Part of a small language model's weights: width 128.
Each number is 200 + 20 x the weight over its row's rms, rounded and kept within 0 to 999. Layers, rows and columns count from 0. The size before them is the row's rms in percent of the matrix's.

# layer 2 attention query, 256x128, rms 0.214, rows 107-127, columns 0-127
118,218,218,192,207,186,194,251,186,202,181,216,185,216,186,174,254,144,191,177,238,213,187,237,207,209,199,216,210,195,195,196,240,199,216,200,207,199,191,208,194,239,193,214,217,195,210,174,224,204,208,170,198,194,158,232,208,196,182,203,183,183,193,183,204,152,247,193,181,228,192,207,209,197,202,202,169,221,225,226,188,210,196,196,167,211,176,204,225,203,165,214,189,187,190,186,201,217,188,211,168,177,211,197,184,208,213,198,173,217,237,199,209,205,217,218,186,250,180,204,183,205,198,195,179,168,181,196,195
126,173,218,209,192,199,228,201,190,240,194,193,187,195,170,191,183,175,235,203,219,190,165,200,191,202,185,235,199,189,184,226,201,192,212,205,205,188,214,208,198,207,210,191,152,144,215,163,194,201,205,205,194,222,156,209,202,215,180,202,204,196,187,219,187,185,231,212,195,234,206,196,255,205,180,184,190,209,224,222,180,214,194,200,199,200,172,165,190,220,188,194,212,191,214,200,181,175,217,237,189,190,213,156,192,185,180,208,179,208,227,263,208,204,205,168,196,191,236,230,195,196,225,187,190,169,181,201,209
108,208,217,154,211,169,214,198,211,217,221,192,203,193,188,222,208,209,205,254,181,169,199,159,198,177,183,186,222,189,196,236,199,200,211,202,204,191,210,191,222,230,179,218,225,202,187,209,216,207,209,178,187,192,190,216,205,231,183,184,197,218,192,220,187,216,225,226,232,209,181,186,246,191,214,188,204,206,202,186,210,181,202,219,216,230,252,188,154,186,199,197,227,216,195,195,231,169,196,231,189,199,193,226,210,216,175,213,230,196,212,202,207,173,183,236,251,230,234,212,227,195,213,212,190,187,214,216,209
120,232,200,182,195,205,194,216,193,197,221,195,185,173,191,248,231,223,178,228,225,197,205,229,194,204,170,176,240,216,224,199,195,220,183,172,218,232,176,186,196,212,193,225,250,207,192,202,230,207,201,177,210,206,204,195,237,188,213,196,238,203,184,188,209,233,220,203,218,245,190,210,227,213,200,186,226,192,196,173,187,166,212,196,203,159,228,190,169,179,175,217,192,213,200,203,203,207,190,172,165,229,184,212,185,219,200,203,215,197,196,177,181,175,187,241,228,223,201,214,204,210,184,215,178,216,195,191,165
119,197,217,191,205,183,189,232,212,228,184,197,205,194,184,182,245,146,200,185,229,209,198,196,211,171,217,227,227,202,187,193,194,191,192,213,194,222,243,213,215,231,195,217,239,237,195,213,203,195,195,188,193,197,198,214,159,211,185,198,152,156,202,170,184,198,170,199,217,218,182,188,201,209,194,214,185,216,233,215,219,222,186,207,190,221,206,238,199,194,226,186,174,192,163,168,204,193,165,189,173,189,215,235,191,230,211,185,201,214,216,159,221,210,227,211,215,207,173,183,175,196,204,214,192,209,211,199,232
090,173,200,164,195,208,223,199,203,203,189,203,190,190,189,233,198,207,188,185,155,188,165,193,226,219,178,227,193,196,206,207,139,203,198,180,194,187,200,167,191,183,193,186,194,193,186,204,158,195,192,193,211,209,237,169,184,222,189,177,171,227,207,229,177,174,201,203,219,189,169,171,210,187,236,213,213,216,191,187,148,249,187,200,200,207,172,209,200,185,183,206,196,186,180,198,200,221,200,196,209,194,167,220,194,195,189,214,204,237,189,193,206,210,196,227,230,177,212,177,254,178,196,227,196,226,230,185,198
086,209,171,190,255,185,176,190,189,183,187,218,178,185,187,197,200,207,205,168,188,222,215,213,192,179,216,190,236,234,178,218,188,203,201,208,212,165,254,206,224,190,210,191,175,193,192,201,170,227,178,182,197,180,183,199,202,192,175,205,205,198,212,259,197,180,222,183,204,195,187,191,196,177,246,234,183,214,181,194,210,172,204,181,210,192,147,192,189,215,214,223,216,230,178,220,182,194,200,196,246,211,178,218,228,237,200,196,200,225,173,204,183,194,220,221,210,192,204,170,194,233,177,192,198,209,201,192,198
078,198,171,191,199,208,194,213,176,182,190,214,174,172,203,225,198,201,193,180,214,214,167,217,209,191,187,201,175,221,186,217,176,201,223,183,232,163,220,210,249,187,197,178,179,209,171,204,179,226,187,190,216,197,208,208,203,217,176,218,204,196,218,258,218,152,225,183,207,179,193,211,191,177,237,218,194,207,192,186,173,201,230,204,189,192,151,185,190,189,172,227,189,244,175,187,185,218,183,188,238,194,175,224,202,211,172,199,208,228,178,197,197,186,218,208,222,201,218,180,237,210,192,189,192,180,227,193,176
071,246,204,206,223,206,184,194,197,197,172,172,194,173,185,203,193,210,200,142,199,231,194,236,185,180,200,203,212,223,167,210,205,203,211,209,219,181,249,202,215,189,204,190,211,217,176,209,191,239,183,183,193,185,199,208,217,176,195,215,208,188,211,224,193,170,243,201,197,216,208,195,199,188,238,238,185,194,189,180,195,194,198,189,181,176,134,188,205,199,183,229,211,234,204,186,193,214,176,195,242,204,170,210,229,225,200,162,200,211,148,213,189,195,217,220,208,198,203,166,197,206,178,196,190,209,217,197,184
085,214,203,190,221,205,157,213,185,186,219,197,205,176,200,221,222,182,169,178,242,195,183,214,203,184,202,201,186,228,169,202,223,222,228,195,209,215,226,222,195,185,208,195,198,229,181,222,219,194,190,184,196,235,182,226,188,163,169,201,191,161,208,197,207,156,237,207,168,179,204,195,220,205,236,207,174,220,224,202,194,188,218,208,175,196,174,198,192,220,210,187,166,201,181,146,189,197,187,184,214,214,161,200,191,208,230,207,202,206,181,165,189,189,241,215,202,224,179,186,198,210,195,197,227,168,159,205,197
075,218,184,202,196,206,235,247,177,216,203,225,227,192,206,171,211,199,219,237,187,160,180,177,200,190,199,215,221,193,241,210,189,194,182,164,190,198,169,192,188,198,189,191,227,214,212,193,194,198,202,194,218,206,184,168,157,212,231,201,184,232,215,178,209,219,185,209,190,174,187,191,186,200,216,191,205,239,203,204,217,199,194,230,216,214,244,208,215,213,213,185,186,200,173,210,177,197,244,230,190,211,193,213,176,200,203,206,224,192,225,171,240,173,167,190,207,183,160,210,193,186,254,172,196,214,182,200,205
113,204,208,200,218,204,145,220,187,206,234,214,183,184,173,244,216,181,171,173,216,188,165,212,230,191,176,170,187,234,204,190,201,201,188,202,214,198,188,224,174,192,201,200,211,216,196,194,219,189,195,208,189,241,178,219,207,198,183,187,220,244,191,231,218,204,219,213,219,194,197,185,227,195,210,211,192,222,212,171,191,186,217,211,197,201,215,153,190,227,201,185,211,195,157,162,192,186,167,163,190,242,169,190,204,222,188,221,227,206,217,177,217,191,229,196,227,197,195,183,185,227,192,201,209,237,192,176,193
086,170,184,204,198,209,189,197,178,190,205,212,201,197,193,179,178,239,205,204,168,160,205,197,185,191,231,173,198,176,236,209,183,224,209,177,188,191,161,171,146,197,200,176,212,188,200,182,209,195,194,198,212,209,180,164,213,227,215,170,210,223,199,205,218,218,181,202,227,182,199,191,200,177,215,191,179,220,185,185,230,195,237,218,202,202,219,186,202,219,238,184,214,217,161,190,235,176,207,204,164,216,172,174,197,204,188,214,233,194,194,187,234,200,148,179,223,176,189,216,201,188,233,188,209,230,186,186,192
110,206,195,227,209,206,191,224,149,187,182,191,209,199,221,172,185,188,213,185,224,230,250,214,182,211,225,212,188,186,190,174,226,210,222,180,186,175,206,186,195,204,234,152,182,179,209,173,226,221,227,244,196,187,196,190,246,175,195,190,202,185,189,158,219,196,233,186,185,221,220,196,185,186,210,200,174,181,179,196,190,208,216,185,194,213,163,212,219,191,216,201,163,198,192,227,194,214,201,186,200,219,192,203,195,182,222,193,157,220,179,214,206,186,175,188,177,182,182,207,181,198,203,167,212,224,199,215,156
097,220,211,167,227,224,197,198,190,203,215,206,176,188,168,197,167,195,220,172,161,173,231,181,162,173,196,195,197,201,205,208,187,199,227,186,209,171,242,221,188,202,215,171,197,185,207,194,192,211,150,157,197,204,172,164,199,183,199,205,162,213,187,262,226,213,180,184,232,198,215,187,194,175,238,203,218,231,188,203,207,194,188,213,202,213,215,200,213,197,215,205,198,219,177,180,208,202,214,202,201,198,186,182,211,207,212,209,213,214,167,202,176,175,197,196,232,175,197,194,234,167,201,187,214,246,211,192,186
114,210,205,204,187,201,215,180,201,209,201,173,217,205,211,199,180,196,179,214,185,235,190,217,228,215,186,207,248,234,202,181,158,119,156,222,196,215,229,186,186,211,196,186,248,246,202,227,162,216,204,191,241,220,221,220,181,177,224,205,225,224,203,222,204,203,208,217,169,209,188,199,215,247,193,228,208,203,197,197,204,207,214,203,213,201,209,194,170,214,205,213,214,196,219,199,210,223,216,207,232,196,192,197,214,168,205,215,204,197,215,194,182,198,215,197,196,186,181,225,174,210,190,216,203,208,221,191,232
113,205,174,208,214,199,179,213,198,230,213,188,217,184,218,239,219,208,183,211,228,184,215,194,191,203,175,225,189,209,215,181,199,223,190,213,220,243,170,183,224,188,217,226,216,215,189,182,220,193,231,215,195,215,209,207,198,216,191,217,214,174,207,168,184,229,189,186,227,233,195,192,168,203,201,194,210,176,226,214,172,215,205,194,215,167,207,221,197,184,204,179,150,166,223,208,203,207,128,189,190,205,224,220,174,217,205,194,195,177,205,185,234,196,189,221,237,225,217,167,201,216,241,209,213,178,187,210,194
122,181,186,217,199,211,168,175,225,177,195,258,209,201,213,203,213,222,192,138,219,215,187,234,214,237,204,208,202,208,196,188,189,202,180,205,189,204,186,190,204,150,212,207,188,209,188,204,177,201,180,207,229,196,215,177,193,211,206,198,219,191,209,176,227,227,177,192,185,179,202,205,178,202,191,185,217,183,227,198,208,233,213,175,168,167,182,201,209,229,207,180,195,175,207,235,199,200,200,185,199,209,209,171,195,207,197,177,186,181,192,173,233,224,217,179,182,208,159,164,172,218,180,206,228,229,208,151,222
110,191,193,233,171,220,201,208,185,233,203,176,222,183,224,230,200,200,189,217,207,231,195,219,202,195,178,203,224,217,209,159,184,154,168,218,163,204,177,162,202,199,193,210,228,209,205,187,214,191,230,220,202,216,187,252,224,195,213,223,201,204,195,229,212,170,217,226,199,213,187,222,173,222,193,216,226,180,226,185,189,208,227,163,215,176,183,192,187,201,167,201,194,200,227,213,197,202,239,204,242,214,218,192,191,194,223,212,168,193,228,184,193,199,201,210,177,195,210,201,178,217,202,196,177,163,171,166,203
119,221,218,205,197,183,192,203,216,216,192,206,213,206,180,195,210,186,187,215,197,234,210,187,219,177,194,158,196,181,218,220,193,173,171,185,197,174,174,197,166,200,208,195,181,191,226,175,233,188,197,206,189,234,146,236,262,211,191,194,197,208,158,208,220,183,229,220,201,190,211,223,187,191,217,202,202,208,183,187,216,185,205,186,219,217,174,149,218,223,175,177,228,226,173,222,220,182,200,179,188,194,172,171,183,210,215,241,194,187,236,194,236,184,209,215,216,219,210,187,176,192,207,210,196,199,180,189,211
119,151,210,154,205,184,226,190,238,174,185,190,206,229,178,181,195,188,213,187,209,182,199,197,197,212,223,195,204,189,169,230,215,207,204,201,224,188,206,219,196,223,179,203,218,163,190,193,197,214,169,169,223,168,205,184,182,208,197,203,183,210,213,185,161,180,212,188,172,214,189,187,244,205,181,213,185,217,189,241,220,205,181,194,186,216,213,239,210,214,202,194,224,194,219,197,206,196,207,236,196,166,187,197,208,194,175,230,184,188,242,232,222,215,210,191,181,214,180,239,188,191,192,215,199,146,203,231,211
# layer 2 attention key, 256x128, rms 0.185, rows 107-127, columns 0-127
105,177,164,197,203,183,212,167,188,214,188,191,186,212,235,195,184,252,185,250,214,195,183,184,198,177,230,204,168,165,216,160,231,208,157,188,163,178,197,228,210,215,169,210,193,198,177,196,199,196,181,201,211,213,194,208,184,195,215,182,206,185,206,205,234,157,205,207,210,176,185,216,206,177,187,215,195,197,213,229,210,196,211,174,212,205,188,208,182,200,211,209,185,224,217,182,185,192,220,224,201,203,240,214,193,184,190,167,199,137,212,199,196,202,211,188,192,194,201,212,221,167,174,211,201,222,167,164,217
135,198,155,218,239,195,220,191,176,197,208,218,202,191,164,205,145,218,195,203,180,172,224,199,183,167,199,217,198,200,186,203,220,232,202,183,204,182,183,193,183,195,176,167,204,176,218,196,179,215,148,166,224,205,216,181,178,208,221,155,183,209,200,219,209,177,187,204,203,181,204,205,203,183,195,157,186,211,175,163,204,188,203,195,223,191,212,188,209,193,209,198,216,218,243,180,192,213,238,171,199,204,193,204,191,182,207,203,192,148,195,174,213,231,209,205,215,193,168,213,222,202,196,228,194,226,221,173,176
107,225,177,188,218,224,176,201,211,193,164,185,235,231,196,197,180,178,234,186,222,202,203,229,184,185,198,198,223,185,219,173,237,182,215,198,208,190,241,178,212,180,213,193,200,168,197,224,161,190,205,230,221,172,213,178,185,216,223,214,211,192,189,194,176,200,194,208,201,198,231,176,173,220,189,184,205,212,166,185,189,200,178,187,189,199,176,211,210,198,204,215,180,185,215,223,226,194,188,189,221,203,174,211,203,147,204,222,224,192,215,200,205,220,173,180,235,189,210,189,162,225,174,207,213,184,202,149,158
123,201,216,228,205,201,176,195,251,229,159,191,226,212,185,198,239,184,213,175,234,194,170,182,179,210,211,173,192,160,234,191,199,189,211,214,230,213,204,194,190,198,206,208,210,203,190,243,199,168,213,235,200,215,188,205,190,202,194,229,206,209,168,181,214,208,214,198,192,224,205,187,186,220,190,196,224,178,178,237,190,200,164,167,207,208,188,197,203,212,218,168,201,220,196,213,202,201,156,223,243,199,190,192,176,185,213,181,217,170,207,213,220,167,189,211,222,165,215,185,187,188,169,205,214,167,172,174,200
114,192,202,215,217,175,239,202,179,177,201,202,192,227,231,232,211,198,164,236,205,205,188,234,211,200,215,202,212,175,217,192,161,214,179,179,174,176,202,191,223,196,212,229,197,194,206,158,170,211,187,225,215,181,163,209,203,227,223,220,232,161,199,168,236,170,230,203,215,167,193,231,233,191,214,216,209,201,210,210,227,205,208,217,181,200,206,223,180,220,220,205,191,184,186,227,244,212,218,180,185,205,229,210,224,190,172,211,218,207,212,188,207,183,195,161,226,192,187,216,173,203,207,206,217,200,192,198,222
094,194,199,231,191,192,216,184,206,233,175,219,181,149,168,187,194,197,200,196,197,190,211,186,226,199,206,200,189,207,181,228,224,211,212,205,179,214,197,188,167,195,215,191,172,250,187,193,250,220,197,207,209,148,185,214,190,207,196,203,207,216,220,193,192,245,245,199,196,227,198,170,189,187,199,175,216,169,202,180,235,201,230,204,181,221,208,161,181,186,172,202,204,173,194,202,194,211,201,213,213,219,194,216,202,183,233,185,222,214,179,193,215,217,197,198,203,193,242,231,194,237,170,190,168,232,217,213,200
086,170,245,218,185,212,245,173,195,222,180,221,214,174,199,202,184,190,205,218,216,163,211,196,209,203,189,175,222,224,188,209,230,191,193,200,202,225,153,201,194,217,226,188,195,220,193,183,245,212,184,179,237,170,171,212,189,248,216,203,206,206,210,179,173,212,231,200,210,194,211,199,198,179,212,196,202,194,205,155,218,203,222,217,194,221,233,174,194,204,173,167,210,184,155,197,184,217,219,213,190,204,207,207,227,199,213,208,217,227,198,191,198,193,202,166,216,207,244,217,205,222,167,211,172,211,203,179,216
073,193,194,216,198,186,218,163,182,218,203,198,208,179,208,196,202,205,209,198,219,237,256,165,218,214,180,160,202,230,203,231,203,220,200,194,187,220,176,196,197,199,192,171,185,234,201,210,240,211,189,197,229,191,192,200,176,238,181,202,178,223,195,179,174,221,221,224,196,220,180,203,183,202,186,213,197,175,187,179,228,202,246,205,198,248,215,156,209,171,198,233,233,212,226,199,203,201,212,184,188,195,211,226,223,191,242,195,218,235,208,192,201,202,225,190,212,195,230,208,205,217,165,208,185,225,221,213,206
076,164,220,214,206,190,228,156,177,219,197,196,206,186,201,215,195,212,221,203,223,219,240,168,210,209,186,161,204,230,191,233,202,208,187,197,186,211,204,215,181,213,201,179,189,216,184,206,242,219,161,185,240,199,180,209,174,260,182,190,169,215,189,174,156,226,230,207,201,220,192,203,193,192,203,208,205,190,204,179,210,217,238,196,182,239,206,168,214,177,206,213,235,196,227,202,205,200,217,186,194,197,201,225,215,194,236,205,220,223,199,186,203,202,206,189,204,195,218,209,216,230,169,222,188,240,221,204,195
111,171,179,213,191,196,223,163,198,241,209,207,220,189,239,219,189,177,184,228,200,195,213,176,211,206,190,195,179,207,191,219,210,223,184,193,195,183,202,203,217,201,204,178,212,193,175,179,230,195,203,189,188,200,203,183,201,237,204,190,158,177,199,228,179,208,235,215,212,196,208,190,243,195,240,205,211,171,213,186,208,190,234,202,191,213,184,198,206,187,218,238,222,213,183,204,190,215,211,224,185,212,206,189,239,178,203,174,225,183,175,217,241,181,220,200,200,230,199,202,221,200,159,163,227,241,197,179,252
073,205,187,209,166,196,198,184,219,165,204,227,186,200,201,171,227,198,196,199,202,209,165,204,200,191,188,242,226,210,208,209,179,190,204,197,209,187,208,206,196,194,192,220,202,217,212,233,179,186,231,218,177,186,194,209,208,162,211,204,183,177,217,198,239,221,163,219,218,166,226,202,229,202,204,197,189,225,204,212,192,183,155,158,194,167,171,212,207,200,238,192,132,206,172,194,209,191,203,199,204,198,216,156,208,200,183,195,196,190,153,189,207,201,199,234,219,212,191,196,181,160,236,183,204,175,183,184,209
112,202,226,231,205,209,217,169,181,229,173,186,201,188,229,210,218,181,189,189,219,215,206,178,212,220,206,177,201,177,184,199,209,208,187,195,183,190,187,205,220,198,184,199,221,183,181,201,235,175,171,208,224,205,215,171,183,198,216,217,161,206,200,205,182,219,229,220,180,218,242,143,224,198,236,196,193,189,193,237,263,173,227,188,192,206,187,210,195,199,216,239,213,233,177,204,181,225,203,195,206,181,166,205,199,173,203,181,192,181,183,193,207,201,202,166,224,217,193,184,164,197,180,181,230,192,206,191,230
075,229,197,195,188,213,189,197,202,199,167,218,179,194,183,163,208,175,211,152,190,207,152,221,192,179,197,226,222,194,197,200,189,186,189,205,232,191,211,194,233,204,185,216,207,185,187,213,190,174,198,228,218,200,196,177,192,156,202,202,200,180,209,198,234,220,200,218,190,204,243,195,215,220,202,166,207,191,216,237,206,175,173,164,208,174,164,204,197,227,217,209,155,207,161,203,223,210,194,226,215,191,228,163,194,184,198,210,168,199,184,230,196,195,227,213,240,241,188,197,194,193,209,172,213,185,178,184,212
102,181,196,213,176,181,190,199,204,220,225,202,172,186,203,194,193,197,185,207,188,224,179,190,197,191,214,200,219,221,233,207,181,205,201,234,214,216,167,222,200,214,192,209,197,198,215,202,182,194,243,210,193,187,173,203,218,198,177,178,174,207,208,201,259,178,212,216,233,197,159,239,207,189,218,209,227,178,237,208,203,199,198,181,237,187,231,199,165,190,201,196,195,231,198,183,203,175,205,245,167,178,225,187,210,195,194,204,175,195,190,208,205,166,242,193,191,248,237,205,246,166,204,207,192,198,183,195,220
112,179,197,235,187,219,219,182,195,222,159,188,194,176,205,209,200,201,216,172,216,213,204,153,216,182,207,208,203,229,177,209,210,175,196,213,193,185,194,235,190,194,203,218,179,247,205,211,236,219,171,188,199,194,188,196,181,194,183,227,173,207,164,220,164,239,239,210,203,194,227,146,209,159,207,194,188,195,220,181,219,203,207,171,160,172,189,159,199,187,187,203,215,190,197,191,197,207,201,164,195,183,174,204,215,170,194,194,190,221,183,209,181,182,230,195,191,209,201,207,162,219,192,203,160,207,209,194,203
119,205,227,222,199,166,223,185,212,222,195,202,205,236,253,169,229,192,200,217,189,192,213,173,200,196,193,212,211,219,191,241,190,199,194,178,218,208,217,193,179,209,218,204,216,198,182,202,242,207,172,209,207,184,211,218,192,209,213,179,186,207,193,168,188,219,159,183,184,228,211,186,211,234,166,227,215,219,223,214,193,218,196,239,216,172,203,197,222,202,185,169,215,180,216,164,198,227,221,182,220,215,162,186,237,239,205,181,236,207,183,206,229,231,183,205,221,169,200,203,199,183,176,216,214,209,205,209,217
120,203,208,173,205,218,194,214,183,168,204,202,207,218,190,231,210,216,171,215,218,224,207,235,211,253,205,187,200,168,209,196,192,214,226,189,201,195,205,185,220,186,219,198,199,178,215,204,166,194,211,216,206,179,203,196,224,225,194,227,262,182,196,214,235,173,210,192,204,160,182,219,200,200,212,208,225,194,168,201,196,192,189,225,175,200,203,204,172,193,221,189,216,231,212,223,194,188,127,220,201,223,201,214,170,187,178,219,207,205,226,201,233,146,201,196,170,202,208,214,182,202,219,211,208,239,205,206,199
124,248,230,196,181,183,215,234,204,199,191,217,182,178,177,193,230,213,173,179,197,193,222,200,233,248,177,207,204,168,196,196,194,227,201,185,190,216,197,216,199,244,184,195,217,211,196,168,216,209,178,178,191,234,169,225,217,175,195,215,220,205,202,177,214,163,203,182,196,210,186,174,235,208,177,202,207,176,211,237,229,192,212,240,210,200,222,215,208,204,192,164,213,196,174,194,199,214,182,187,191,185,228,213,203,231,180,214,164,200,193,216,177,163,202,203,188,178,201,216,188,189,225,188,229,211,200,240,225
118,183,204,187,211,162,230,200,228,189,200,198,201,217,217,194,197,207,219,217,218,190,207,203,214,221,179,196,196,209,208,239,201,223,172,181,210,212,218,205,139,200,216,187,208,182,167,219,224,188,185,212,192,224,230,182,217,205,193,171,188,194,200,161,204,171,156,166,189,205,194,176,199,212,181,219,203,207,195,171,226,204,197,201,217,147,209,202,192,215,196,160,237,205,199,184,166,196,214,214,199,206,173,189,164,229,202,187,245,220,206,200,239,216,177,227,201,165,165,216,192,190,202,215,227,218,206,189,205
119,204,188,196,208,235,202,174,210,228,178,196,191,208,200,201,209,178,215,209,204,234,191,221,200,243,204,220,219,205,235,174,220,166,182,178,168,199,197,206,211,197,179,200,211,173,166,242,180,200,157,206,213,197,240,167,223,189,200,189,196,234,202,199,203,201,177,222,150,206,226,167,196,195,221,232,199,193,199,208,222,181,213,182,195,220,203,232,179,167,205,240,206,196,173,181,198,237,220,225,224,190,196,226,177,158,193,221,196,198,203,201,204,192,209,194,208,203,188,198,178,218,195,203,214,224,187,152,176
129,236,213,159,230,212,196,224,168,178,202,204,210,191,195,174,179,204,192,201,180,175,202,207,165,161,202,209,187,184,190,189,210,182,191,182,198,164,226,170,227,208,179,206,208,186,207,169,186,212,157,169,223,226,210,207,180,222,205,197,223,183,188,216,213,200,196,183,199,194,214,208,212,205,169,208,162,200,188,200,160,224,211,209,210,221,191,239,225,195,205,214,214,186,212,196,206,196,228,204,237,202,218,218,247,182,182,209,189,182,215,187,200,253,174,221,221,193,227,210,240,234,192,194,186,218,185,187,169
# layer 2 attention value, 256x128, rms 0.19, rows 96-102, columns 0-127
119,200,189,195,141,212,216,241,223,233,199,189,183,235,202,213,188,183,193,212,208,178,199,194,184,189,208,202,193,198,177,179,224,169,188,192,163,200,206,181,218,177,211,221,213,210,204,222,177,194,168,204,185,192,197,167,205,184,201,189,171,243,214,202,196,196,195,170,184,190,205,175,197,186,200,219,211,179,149,205,215,199,211,181,191,202,219,204,167,200,220,218,198,179,238,211,206,183,215,188,183,176,184,187,170,209,203,206,199,231,132,223,223,205,181,188,179,225,210,213,196,181,190,234,210,233,246,189,210
123,222,204,190,220,188,221,189,230,194,181,179,215,176,181,199,189,205,201,180,173,214,163,189,198,188,168,223,242,219,192,207,201,208,169,196,197,221,226,220,209,173,229,187,225,203,225,179,194,199,162,202,192,195,215,217,214,215,181,223,179,246,171,217,213,181,200,189,216,179,166,218,182,220,183,183,181,215,234,205,232,133,194,222,174,195,199,200,203,217,202,220,189,190,183,230,212,168,201,187,190,180,183,226,191,215,183,222,190,204,197,172,201,229,233,167,194,224,197,164,208,193,193,195,187,209,234,196,220
121,217,206,208,238,174,210,151,190,203,195,168,245,214,216,205,236,185,202,203,197,236,202,191,189,226,176,166,210,207,217,217,188,224,178,178,214,217,206,231,204,217,214,167,212,191,200,207,188,191,223,183,223,207,192,208,186,197,210,212,205,210,188,211,191,211,227,236,188,227,196,207,205,199,209,228,203,228,181,193,192,188,170,191,225,207,205,214,189,186,251,188,179,205,160,180,192,176,164,209,218,186,195,233,234,192,224,211,219,196,243,183,180,199,192,180,207,196,172,192,194,208,194,225,188,181,162,152,170
123,172,224,195,206,220,180,195,175,183,196,197,169,172,203,224,186,196,176,224,202,203,166,160,167,204,192,217,222,185,186,210,181,193,172,209,194,180,187,184,222,198,223,245,194,209,208,197,206,186,207,179,225,219,272,216,202,207,221,237,201,187,163,170,223,202,179,177,227,229,175,182,164,196,236,189,188,181,229,235,191,205,181,205,171,183,186,201,169,192,170,197,184,193,224,182,197,220,188,198,197,229,212,187,201,183,209,205,202,193,220,169,177,202,208,224,223,208,219,203,191,217,195,201,204,175,191,213,231
108,183,210,200,224,213,195,176,199,238,183,184,231,164,210,178,219,198,190,228,217,206,165,197,229,155,194,188,232,218,188,189,215,198,138,200,163,210,208,224,208,174,202,194,211,175,174,156,180,178,202,218,196,184,188,213,174,216,222,217,194,224,199,187,188,192,224,202,232,189,178,200,190,169,213,198,205,228,192,207,205,194,168,204,186,216,200,242,165,162,207,187,188,215,188,200,223,193,203,205,208,194,206,190,198,165,180,212,203,159,210,178,199,200,213,171,219,215,216,226,199,226,220,195,186,219,184,159,223
119,184,185,198,189,155,208,214,213,165,194,205,186,183,235,209,197,193,172,214,214,208,158,210,183,215,237,239,145,191,179,209,230,172,172,191,196,222,203,236,203,197,257,210,225,194,240,233,181,178,211,188,210,205,217,181,192,190,193,221,209,200,185,184,201,175,194,178,220,203,173,174,225,201,202,215,183,153,179,205,201,176,205,199,176,196,179,190,179,202,205,215,193,166,199,197,164,194,194,194,209,202,203,195,218,194,208,178,180,236,206,217,183,203,164,225,231,175,207,194,211,199,216,209,180,211,216,172,208
124,199,196,200,211,222,184,199,161,202,185,199,179,205,176,176,178,190,219,231,206,189,215,172,198,155,168,218,220,216,186,215,187,219,220,235,185,196,201,202,213,171,214,236,194,209,195,165,194,193,194,216,194,179,235,243,196,223,200,207,190,207,221,200,218,202,200,180,261,192,194,212,201,213,180,206,192,217,236,221,206,178,202,217,199,168,208,190,208,177,159,206,202,202,253,238,224,199,186,176,226,200,205,204,180,198,207,212,203,194,210,199,216,231,246,164,197,229,202,207,215,209,203,200,192,196,256,206,203
# layer 2 attention output (transposed), 256x128, rms 0.168, rows 96-101, columns 0-127
116,201,198,203,242,183,216,170,219,175,217,207,196,188,194,206,205,208,206,213,203,203,192,197,234,203,198,170,194,243,203,190,203,216,227,218,226,216,208,217,196,200,151,215,192,175,169,204,201,211,208,165,216,204,225,211,197,219,185,203,232,221,167,197,185,229,197,188,218,183,196,233,219,224,199,181,172,238,238,181,169,202,223,216,209,184,254,180,208,158,183,230,226,197,177,222,204,220,173,198,184,193,184,210,194,196,225,225,208,215,220,140,214,175,191,196,191,190,202,189,192,223,187,171,201,223,202,184,188
124,190,218,184,169,190,183,238,206,254,171,186,185,218,191,186,223,193,212,207,227,210,203,219,227,169,177,188,208,206,229,175,222,190,159,192,194,177,183,192,194,229,165,189,213,205,169,217,170,182,213,165,222,205,173,232,230,193,207,203,185,174,187,172,221,155,187,188,181,222,204,206,205,204,165,221,208,224,199,226,209,207,196,178,183,217,176,210,184,196,170,182,228,193,157,194,199,208,225,167,205,185,190,187,162,207,182,179,197,192,210,191,228,199,221,213,224,211,191,213,185,215,205,198,207,179,158,195,202
122,166,184,204,183,199,177,194,169,212,180,213,219,203,213,208,177,213,218,202,164,197,206,172,222,203,192,228,178,191,216,194,191,204,214,161,180,222,182,156,210,201,199,156,176,213,238,204,188,204,185,232,208,242,211,189,199,207,243,200,185,241,241,191,199,190,188,226,195,177,208,162,163,170,192,234,217,182,177,201,226,224,183,195,185,220,184,182,193,208,223,193,184,184,209,201,210,229,226,185,207,192,246,187,177,200,177,179,199,189,191,236,223,223,180,198,209,214,183,197,210,200,217,207,212,190,162,202,213
124,227,211,173,182,193,221,226,232,204,203,176,196,175,208,199,205,235,168,222,210,211,188,231,191,197,205,224,218,186,206,176,212,266,174,204,221,159,165,191,209,178,223,186,210,211,197,181,189,168,206,204,170,192,163,187,206,181,182,198,212,201,210,198,207,172,194,197,207,202,196,199,192,238,192,203,226,181,218,184,207,209,209,187,217,199,218,219,183,184,199,207,187,154,183,229,219,176,223,186,174,205,198,157,212,136,172,195,187,185,195,178,221,201,224,213,237,209,176,217,214,179,201,198,226,199,193,186,202
107,168,208,184,195,193,188,201,196,210,216,170,211,216,189,242,189,212,237,236,220,230,230,189,201,234,197,210,202,172,219,224,180,222,184,206,150,212,177,165,211,220,203,178,190,202,220,209,181,194,176,230,238,213,223,202,221,219,232,175,231,214,219,180,169,178,219,220,183,172,204,199,203,206,164,216,221,185,188,206,193,204,197,197,198,211,186,186,183,180,185,190,234,191,183,245,187,225,179,191,210,193,174,171,197,160,191,168,187,196,195,213,237,191,203,167,210,187,205,192,183,198,184,224,214,207,217,189,224
107,225,201,221,195,233,212,215,197,226,182,150,180,209,198,180,225,211,184,213,215,176,183,179,211,203,200,205,193,209,194,160,187,225,210,172,218,198,189,205,216,189,181,193,200,197,201,182,216,223,216,187,188,234,178,216,222,180,202,205,235,233,209,206,197,160,178,188,219,197,192,219,212,208,202,222,205,219,181,180,199,216,199,173,212,167,244,159,169,177,224,226,166,162,201,197,209,171,207,196,177,191,224,196,205,182,209,207,212,167,190,180,218,191,217,224,195,237,159,211,201,205,226,187,207,218,161,245,210